Weights of a small GPT-style language model, trained from scratch on English Wikipedia: width 128, RMSNorm before each block.
Each number is 500 + 25 x the weight over its row's rms, rounded and kept within 0 to 999. Layers, rows and columns count from 0. Numbers have three digits each. The size before them is the row's rms in percent of the matrix's.

# layer 2 MLP up, 320x128, rms 0.0919, rows 167-230, columns 96-127
105:507475503494503462481550482481437535498475474503514532424506540501489463470537476490525488507489
096:484505500516516579534516511482459498537486491469500496445526484522498485527452448504498487499483
110:551489525525477514482473539536492493523472509492512515513516476501501491500528517472471452487519
093:523511524491557528464476497537507489513485481507525469498478481508480523483523454499537526501471
104:481492491501517506521492510513480518526477523436515533505520523510480516473505501467541506476478
103:516493533535498513497485485442476478539540535488527483476491511506532504532488483474492508532520
083:504514540519492483468487516523486514522531486521522473463513458494499480552524500502495543467488
099:511521499523477466474499481499556495469511516456484586512540490538502482512484529447511497489478
092:485525510533504487497515481501487473470522506489494473451465538487490512493507474479482510534518
097:507477502506514563507537487479498502505527467473458508558487511484497497494487504480494470537546
092:502472479505534487486452500534495476482501455535534500500490506503524508498487542498484477502495
101:507547537505460510493521517452489499496502504534528479529503522510548518496532494556527539489491
122:538502501508495492468437478501527525475487490490531522503479480538507463484497505485531524480503
085:493467502498537499500480509472498515488486494433503473477497498500530512499539507531502533520522
093:512441492496497500513501493510514533517496514461516520473516453534506494503502524505490555498487
081:532501532550468512512488454476536512515471508468516484522548458482543555498496469506464501493514
095:513508484479504460489485478553522481530480465510500494493519456485486521506475483518516478505504
097:493555530504517523501492466442522490509527525502471514484457483501460512519417515496479430533531
101:469499521529489490474554509480477549503479477549448508519494525473540493499459513520512492490510
112:486455482508463534495482481506504454504548524512526486443483473480477480485509453506472481523506
093:501426516528491512493496533529497564524549530565538489484513546496502525489490527486483486525498
106:509515546483516506528506445485533493488515508467481522512482473485545525527491453465512527511545
112:479487483533498488513492491532508505468459491497543476469514475508527490549523505506483518515495
099:492494486526502517507517511498490477544507497467506555527506502438484537531498498491507453505502
107:509501480514469531539562471525512479482507485505528471516468480477518455526473529526494498503480
094:508467490525482519498499486510492474448536484500499528484471488487513511498491509506465516514486
108:480466512494546473489499491498493491498489521465467457431534486484512487475494474517501499515485
111:469534503513486552516514473476496491467498471552531493527522462465493489477494493491489524500508
095:517513476513497530520530486507491494497506475525489492518480523526468504523498460462460488485499
093:470546528517519483515498506560499493488484477513536515512493490441518519526534487502479512517501
087:528485500518511457473475517498546450484502530477474559527446530537529517520456534486489514483486
083:498498524491531534498516521480494491513537519478515521481515416503480487484500463529484488490535
097:452533492485494452514499520484496491489487497538541515497477492535486443499487470492505463489510
099:499522514501483500492534532497490494511499489455533519530497512526521544441525515536477502457477
090:488534495446517529496469512504476503466517545470465515483511473474484497495534489480488507491503
102:510506467484496508513512527531553522453522513504452490485499497490473462482524466545527509527465
111:528516484498507512525521478476498512462547496510510510538526473467487501480501484530466504496499
081:480510454453499505472517494539496530517520512475533479509534514550515484488489473559535438482511
105:495475488480498497485515495501494508460517501505515543481513499501477519487425477465512496516500
093:513563489491494519534517500537520526484517507536506490528527460474514489507534497445496501488534
099:514493485490488535509488511504473486504508525543521498474482494480482515492495500495526500502485
103:512462472510556481528476496495538510506513482478558517522493529523503523438498510510512511504503
110:511491486509496479506521547515494474448477495499477525504477499502490538479503489511537526481540
090:542530485484516466498503517527537473498484461525515480502490516510527508524517507513486479500481
089:452459445484526486498464505498567504511493491473494549519441502541512531483486495524487506459453
120:513524457500509509521471525504481491484488498513488498430555486471469542508511517439482461501472
115:508504512501476532522516539445486503468507521518521511484494487481494504503498512433512494497512
097:488519463534511519474521479482510511472505550510516486498480508496520452483498458489511494481436
102:465553494480495496507471511535516447525500514504484511538529488475506554509467542519526540533488
099:490521517529530507480484500509494497522528499525431480459499492516457491483464493527469547514495
129:492507490515481482493447443520487454515484528479541527491487526476487517525491507467489473458495
105:498530471472478492490470531482540494492422484509492482500475491523448504494481500474544493512495
085:512475511518538465498515511512490502464507531499485526493523539493486538481496502471480520509483
118:534487471490496491487501499519484488521469531529551486516466509491505497495488476531508508452498
109:465513535461490538465517517495485548482498510504491504500472467522527476462512539486463552500478
102:491526528488506473539500551504493499479470433496511524492540496499481539511498492484527500492464
119:480532499505495479469535497491508487503521490482516498474502483509500516498525468515449483473500
102:533501494461485542470485486503461474451498526489488471517529451539523508517530508471481507501507
102:504511495551456506502537511472526527534532540452503470447524504485489505533527462503484496528491
091:471482499488446459493501553522487532457483534524510479495475500510522509537510539493560530517511
098:518486480499510520542520488530485451524551500487486521491497477524502465488533507504496510489469
103:501491515442533500463486446475545496531494490471468484517527532543482470446492453517508519457502
093:545513471458448509467484497479518474505552483512514466494551442543529543510526495487521496515480
109:495528496484557511461500479512503483520500523478487436503549507480535500528500488469512482560509
# layer 2 MLP down (transposed), 320x128, rms 0.23, rows 167-230, columns 96-127
101:510471502528488474468497521498511471525462481521516480516474478498535481496456499494527500495499
091:502461539503515504467535493474493461530490495516512512515499557499507467519473547494511473535491
117:461443456507518517539504464481512525489519483453527494485516486508516496541502484506532512488503
102:504467479497533492510504531487535544501521472494502488475554482554512479527558511489502486468498
112:472503503507507499552534484497518496521501467547508494483493506497523502515507484493511475516464
108:501495482528527508496512505526523538493505489478550556480491481503486470479512501518528481508524
076:511457467542494473478451470526476501491478494447558457476502466511498471533480533508497533531498
099:520499511482564515515479547532539475502466485545539471478476512497505496532477494555479483448510
093:506487517488477519491499490471479460535453500482549522440516519483511500496475491541453509544519
098:506494504472577525497495520524478500506488517476479491522479537522550526467504509491486485516497
100:525467522540505503546506495500463481480503540471425533491528536515476488487521487512464502429513
091:498489508534490474495523523467537526521467533486441470491485467507469521526453517515459533554513
116:498531484514497503475515524521525503475493515527541576522524510432543499529516499545456500510513
085:497489497477513528496477509496492525488490483456482479509503496498481508533507487508527492507472
096:534485456460521492479462450526517516475488468511510494551527517456499501537556534486478468521521
078:474517489500510500504537545520478517546462463493483524492459560534498527500505490536511523523480
092:530499480483505469510514488445479514477515501509522521473494522494502447460487503509444531501475
093:486538495516534480566499529533483490500477501516517496498534461464506503523517519443489495544534
102:470539504462523453478471506487492485484502513528470551504552484498509479506526473493489481570462
122:482443529514513497502506516500506479493454496529486441490483497482538458490481518520498535484499
093:533512539484497535500505477517466490500484516531528523491450525488503468489503472502527486522535
113:482477441494487518452509485470491467493491500470489514506499485479540474493472475505507535491493
109:501519517494533528537456478517512476492475509487504481512533481469511560497494535494488509504544
100:514518497531494473465533537501464501457501484516518454491494488530460485484525517485518517513512
107:498457513500510505508523518481525534504442461453526500464507503508521487545504498485549522497521
093:479470475494502489506480465502467459473517498489499538511489529459492555480487500487505534493468
106:510482500506451505482545491494495543492522526489522487519479464483530504461481480460478538544461
115:518488502509458537516484484504483476556505523520507518512508477462484467502482505493486530522518
091:557509475542483476521492530470481463478505480496488476515494529486508488455482484535492499426518
100:502470509524501486489543494530486482518478545475518502476508492508517487516494492527496550485530
076:496528534469481489503511475496488506511500491452518494521501509474514518435503441486508506545478
090:470502540466510530482457486500522521480529507487485517506491473502471524461484456521533493463528
090:510502512526480480474511487515456520491514479487513456505479526451493511474483545496494527521469
102:520511486456503508481533477444542487504442502483551512531520459487509484491499566511501512501507
084:481477453525479470472515490500446547518512497497507493515489469528537471481507475482498486488505
105:499493448481500475554508501479508458510481512474487494444513497526472542503544490496507504512491
110:488465530470477465498498516536528480529550509493466540520481545531470477446469537451481467490484
074:487511525485510472489497498518485492514501463467476495494475545455511509486504492547505525532508
109:487502495513518478462437501497465557510480468513484502520519504503521487501483476560467517484488
099:540498501496481527541476471481532528493457493539511493472530463544491520525468524521546492472497
089:504484506486534519484466494471475534540509556486518461509509467489456538511513518499509514508512
101:524479504509543502485491518545490539491516522497497520515504509540485499462475483498512519478523
105:519477494481462516521435508461485532509524499484489484523487505528482485511511520539515486492482
095:503530520543475447474524502498522531495476507483537500470481483527451514497494539491516510492483
088:471485480536527497518475468517521494495499485465489489541460499549494517488441497531509535472496
115:510466486523523507532519474479560532466521541519496494466532491468507488533533501475518444511484
105:505508502496490548447465521538492463511482507547479478542502497515533478473456478507505503483473
100:488525474504476529479515508537498504455453559504534517454559453515551526515461501499513520563493
106:453521530462463486477488483482508440514491471429495446502537480485523535512488537490513537486518
099:501482541521482513492504501501520498529499507472416489475491499461458492519512495480490489500506
126:506487509474524498519525515507524549463593502541482499495468522499526510457480481540480530501483
109:497512481536487482553505510536520516480570517523482447490480460489549502530496490498505473515484
086:483460524500509483465489499449511499518503536435513538540498508519493509457509508497529487512487
100:563455462522449513489525480572504512489517517469521568521539477545528481489513515500486485494510
110:509526508505467533489500443534496511518463472486525503493486490515500516509492517455476515464516
093:500493534501523497486522476510503495508542509490447484493494501511430537477506529500465514512508
122:495524499495542519447486465527503496550553498477483514441471520491524532488489475492504508465493
101:512498510503481495504528501475467514492548508491490497467508496497539501493475513485521461402538
113:457531463477493494487501484522532502543523485473495447483529455523497528554501461526551523466498
090:491528493527500484509519491509500455496465519553468487508513498498503498518534522504506520519502
109:523478506502523504506501487514490491492491507483503532509455475461478562482489475479547479492488
100:472488504459514499503495458475497490533493524483499461494535520483475515501536479493468480438507
103:533501464489479533516515480518512551494447491463485496518500506529518477460516467485444499504482
110:483588537481518500471512484483521453554461479461500481484515509492480534540473518492481522534506
# layer 2 MLP gate, 320x128, rms 0.095, rows 168-231, columns 96-127
095:464505561503530546473513501517489499520526496495529503508490486463491514508497514520525501543490
117:460483490483510489513515470523527472490476508453525494492543497497512524520511489493526516507481
097:508493493512496443488503491498495471512450441509545482475504489454516517471459466462535488452483
111:476558544524475461502512496508526474505476461543495484507468518509522497518523516519501515502498
108:478519497470514534536548508504457443507493528503504475513498493511518494486461500498467514514470
082:447524500500509530487479519531460515490469535505493489466507515513499525500514515482542483456501
090:484466500482460493544504502486472478476508479535492432465478547502538496474495516538488517467511
089:452557503480503504469505488522510476469544535475523492460494528534460511489503534511533519477495
097:481512529503477506498488466468487508518528466534503506505498461496459494511496496494518496513518
095:492522495496535473511481499542498497474499456532509492503499505538500469462504502533456479492453
089:492553506494532482487512478531489443533506553500459489520496489479470514509479494501478479479488
115:511468486498475516504470457528486511490519502502500472482457479530517454476498475472524514490472
088:533451464549480503547473502530512491504497502486515506506508525500451490488461509497524507541486
090:509487470454532500481486508487499546519513489512498517488577482498507468553524517519523456498532
084:529514490445502502530548505498474495550494544507470513564508481517515490499490489557518500518524
091:524466542508510469493480515522490538516518492473488495501466455500505534512515495504498530508548
100:474475465503530465498524548559469486510477515498501476546542493469534488509577496477521523495476
103:474541511497516459471516526467485521521508489525480506493468490475474497517503492521531520495492
124:488511528498570530496525532525500500492466546527484512533486477515492505526484485467551504460521
098:504463502495506489520520553517508551513520524530481485480542505499490519469531511500442506514494
112:524482482504488470528503591458480572495489481485509498538514469454499523517489492518497510508482
106:499476516520526483503516496494497532491523451456462519476506471486527529517527498501507463505507
101:520467491493488476500495486480493457503497428462530497524480523485496548482500528502492480503479
104:497524485480496525508485514509465489482509504544475448536482482509499490480487508516492506506487
095:488493479505483495510478491503494495490508496508552500472488480545485493514513530499433482507516
106:518428482505486530537547489521484527490539484499404493524473466521496505506503494492467489494477
113:525507482498443502524489488475490496517493521483527508472495485455485484497512484462531504526490
084:520483491510488483479429521507518502499502487514514489474511476492542473518526511478497476481475
108:473515528519504481499480530511472525465502482521533513514483499452472535515545481473441510523494
077:526538544513493471471509539478504527499472496486531494500492487525456524491511486474482484490465
092:513506513471473483538514436518509513479472517494451523513493540522511512549470517479542480460475
093:513535466477501469475496534486476512482505519484499516516527533479466535505541480501514445479501
099:504499483513496484502451508472536498485495477530517507513492503542508497465501518467503478488486
090:486490478488472462546500529514503526474493466493472531468486478498511478490469515480471503535481
102:503509454531498479507488542481475516518501483493518522481512551513480518499501480498536511475454
107:488507489509517510493510534489498521484510509454487504501489475540491510515484509473482496443530
074:487466507489442499511487521484471513489491484494565456489456501493495511508505514522492492490471
110:454504493495540510472505502470501494475506483498499507500485483512518513482508484481491504494515
103:540422508526492491467484509461487502516515494513532516480509474512502507511485512534539522502467
089:516509474503479535503507504496526501471474501512565524418520502487537490485504522546511492496491
100:496496505469533513495511530471489492509520452483499505549501483499495502480495543481487460484478
104:492485547507474448513509500512470523497504482516501497527487492480498452506522508517435499498483
089:513460474478472528489478521497468478493501485493528464492474493468551493522522465470494497457498
082:500543511519560494530518520479480499495520527495496525559530504471548492513494481522514503528491
106:466501492497506462486528464517520492492511494482550502514551491500511476491547514497518500490482
110:514478499477461555518528539515548499483503478470467494500525481494508534507504482509473504524503
098:517486503494498482477515479480536507511518468536501446525496508535525520509520538497483502506481
097:493486476493508544527486519517453487484538477487543493458467480491512459502506532552508548501491
106:511478516525512500491499510464540513503540489503476527516527485508556538479471528538502531507478
125:500508477490564506508546533527556506480506502527473494522471499525525489471527508467439492501500
101:473492536467512498541520467501456537498548519524527513488519464444530501456501497508459507486527
084:511490515523545503498523507541487493514492527473524514522471535465469509491500486516435472480504
102:473539493544541493536523555502496512535512527500461460476473491458469503549494474534519488496484
112:513509483488473511497519449479491527474517536520458534504468496486509515446544480483458509463519
101:511529481459494474490539441528487460485472418518460491499480510497487549476525516467506510477513
115:508520463497491530520548498506516457523485480497503486527542461519456505511453501511513523508507
104:511529504522508509530515483461495516511523486474470528515480500447483493496505526510516525506475
115:439508473439532485504491523530487470490479451544509508517503442549505498503478523531541544446527
095:487426467464479498473512491475461548477499514492524499509494500506510498504489535486478457525535
104:519468452472508540457497498516494468524494516530504474522491490530499500469505503497507507528483
099:510448500492505494493500493484515499543478472515535509479559523465473489502543482476514477504503
097:511497438493454538490511498488541493504540512515519486516513460525517526514504531537508486510503
109:504533548500485476513492471451500483526496502462520472481490507496506534524494519504538524486466
089:521483486519451497488514499517476505496456554491550483480501478483514480521484459546510513488500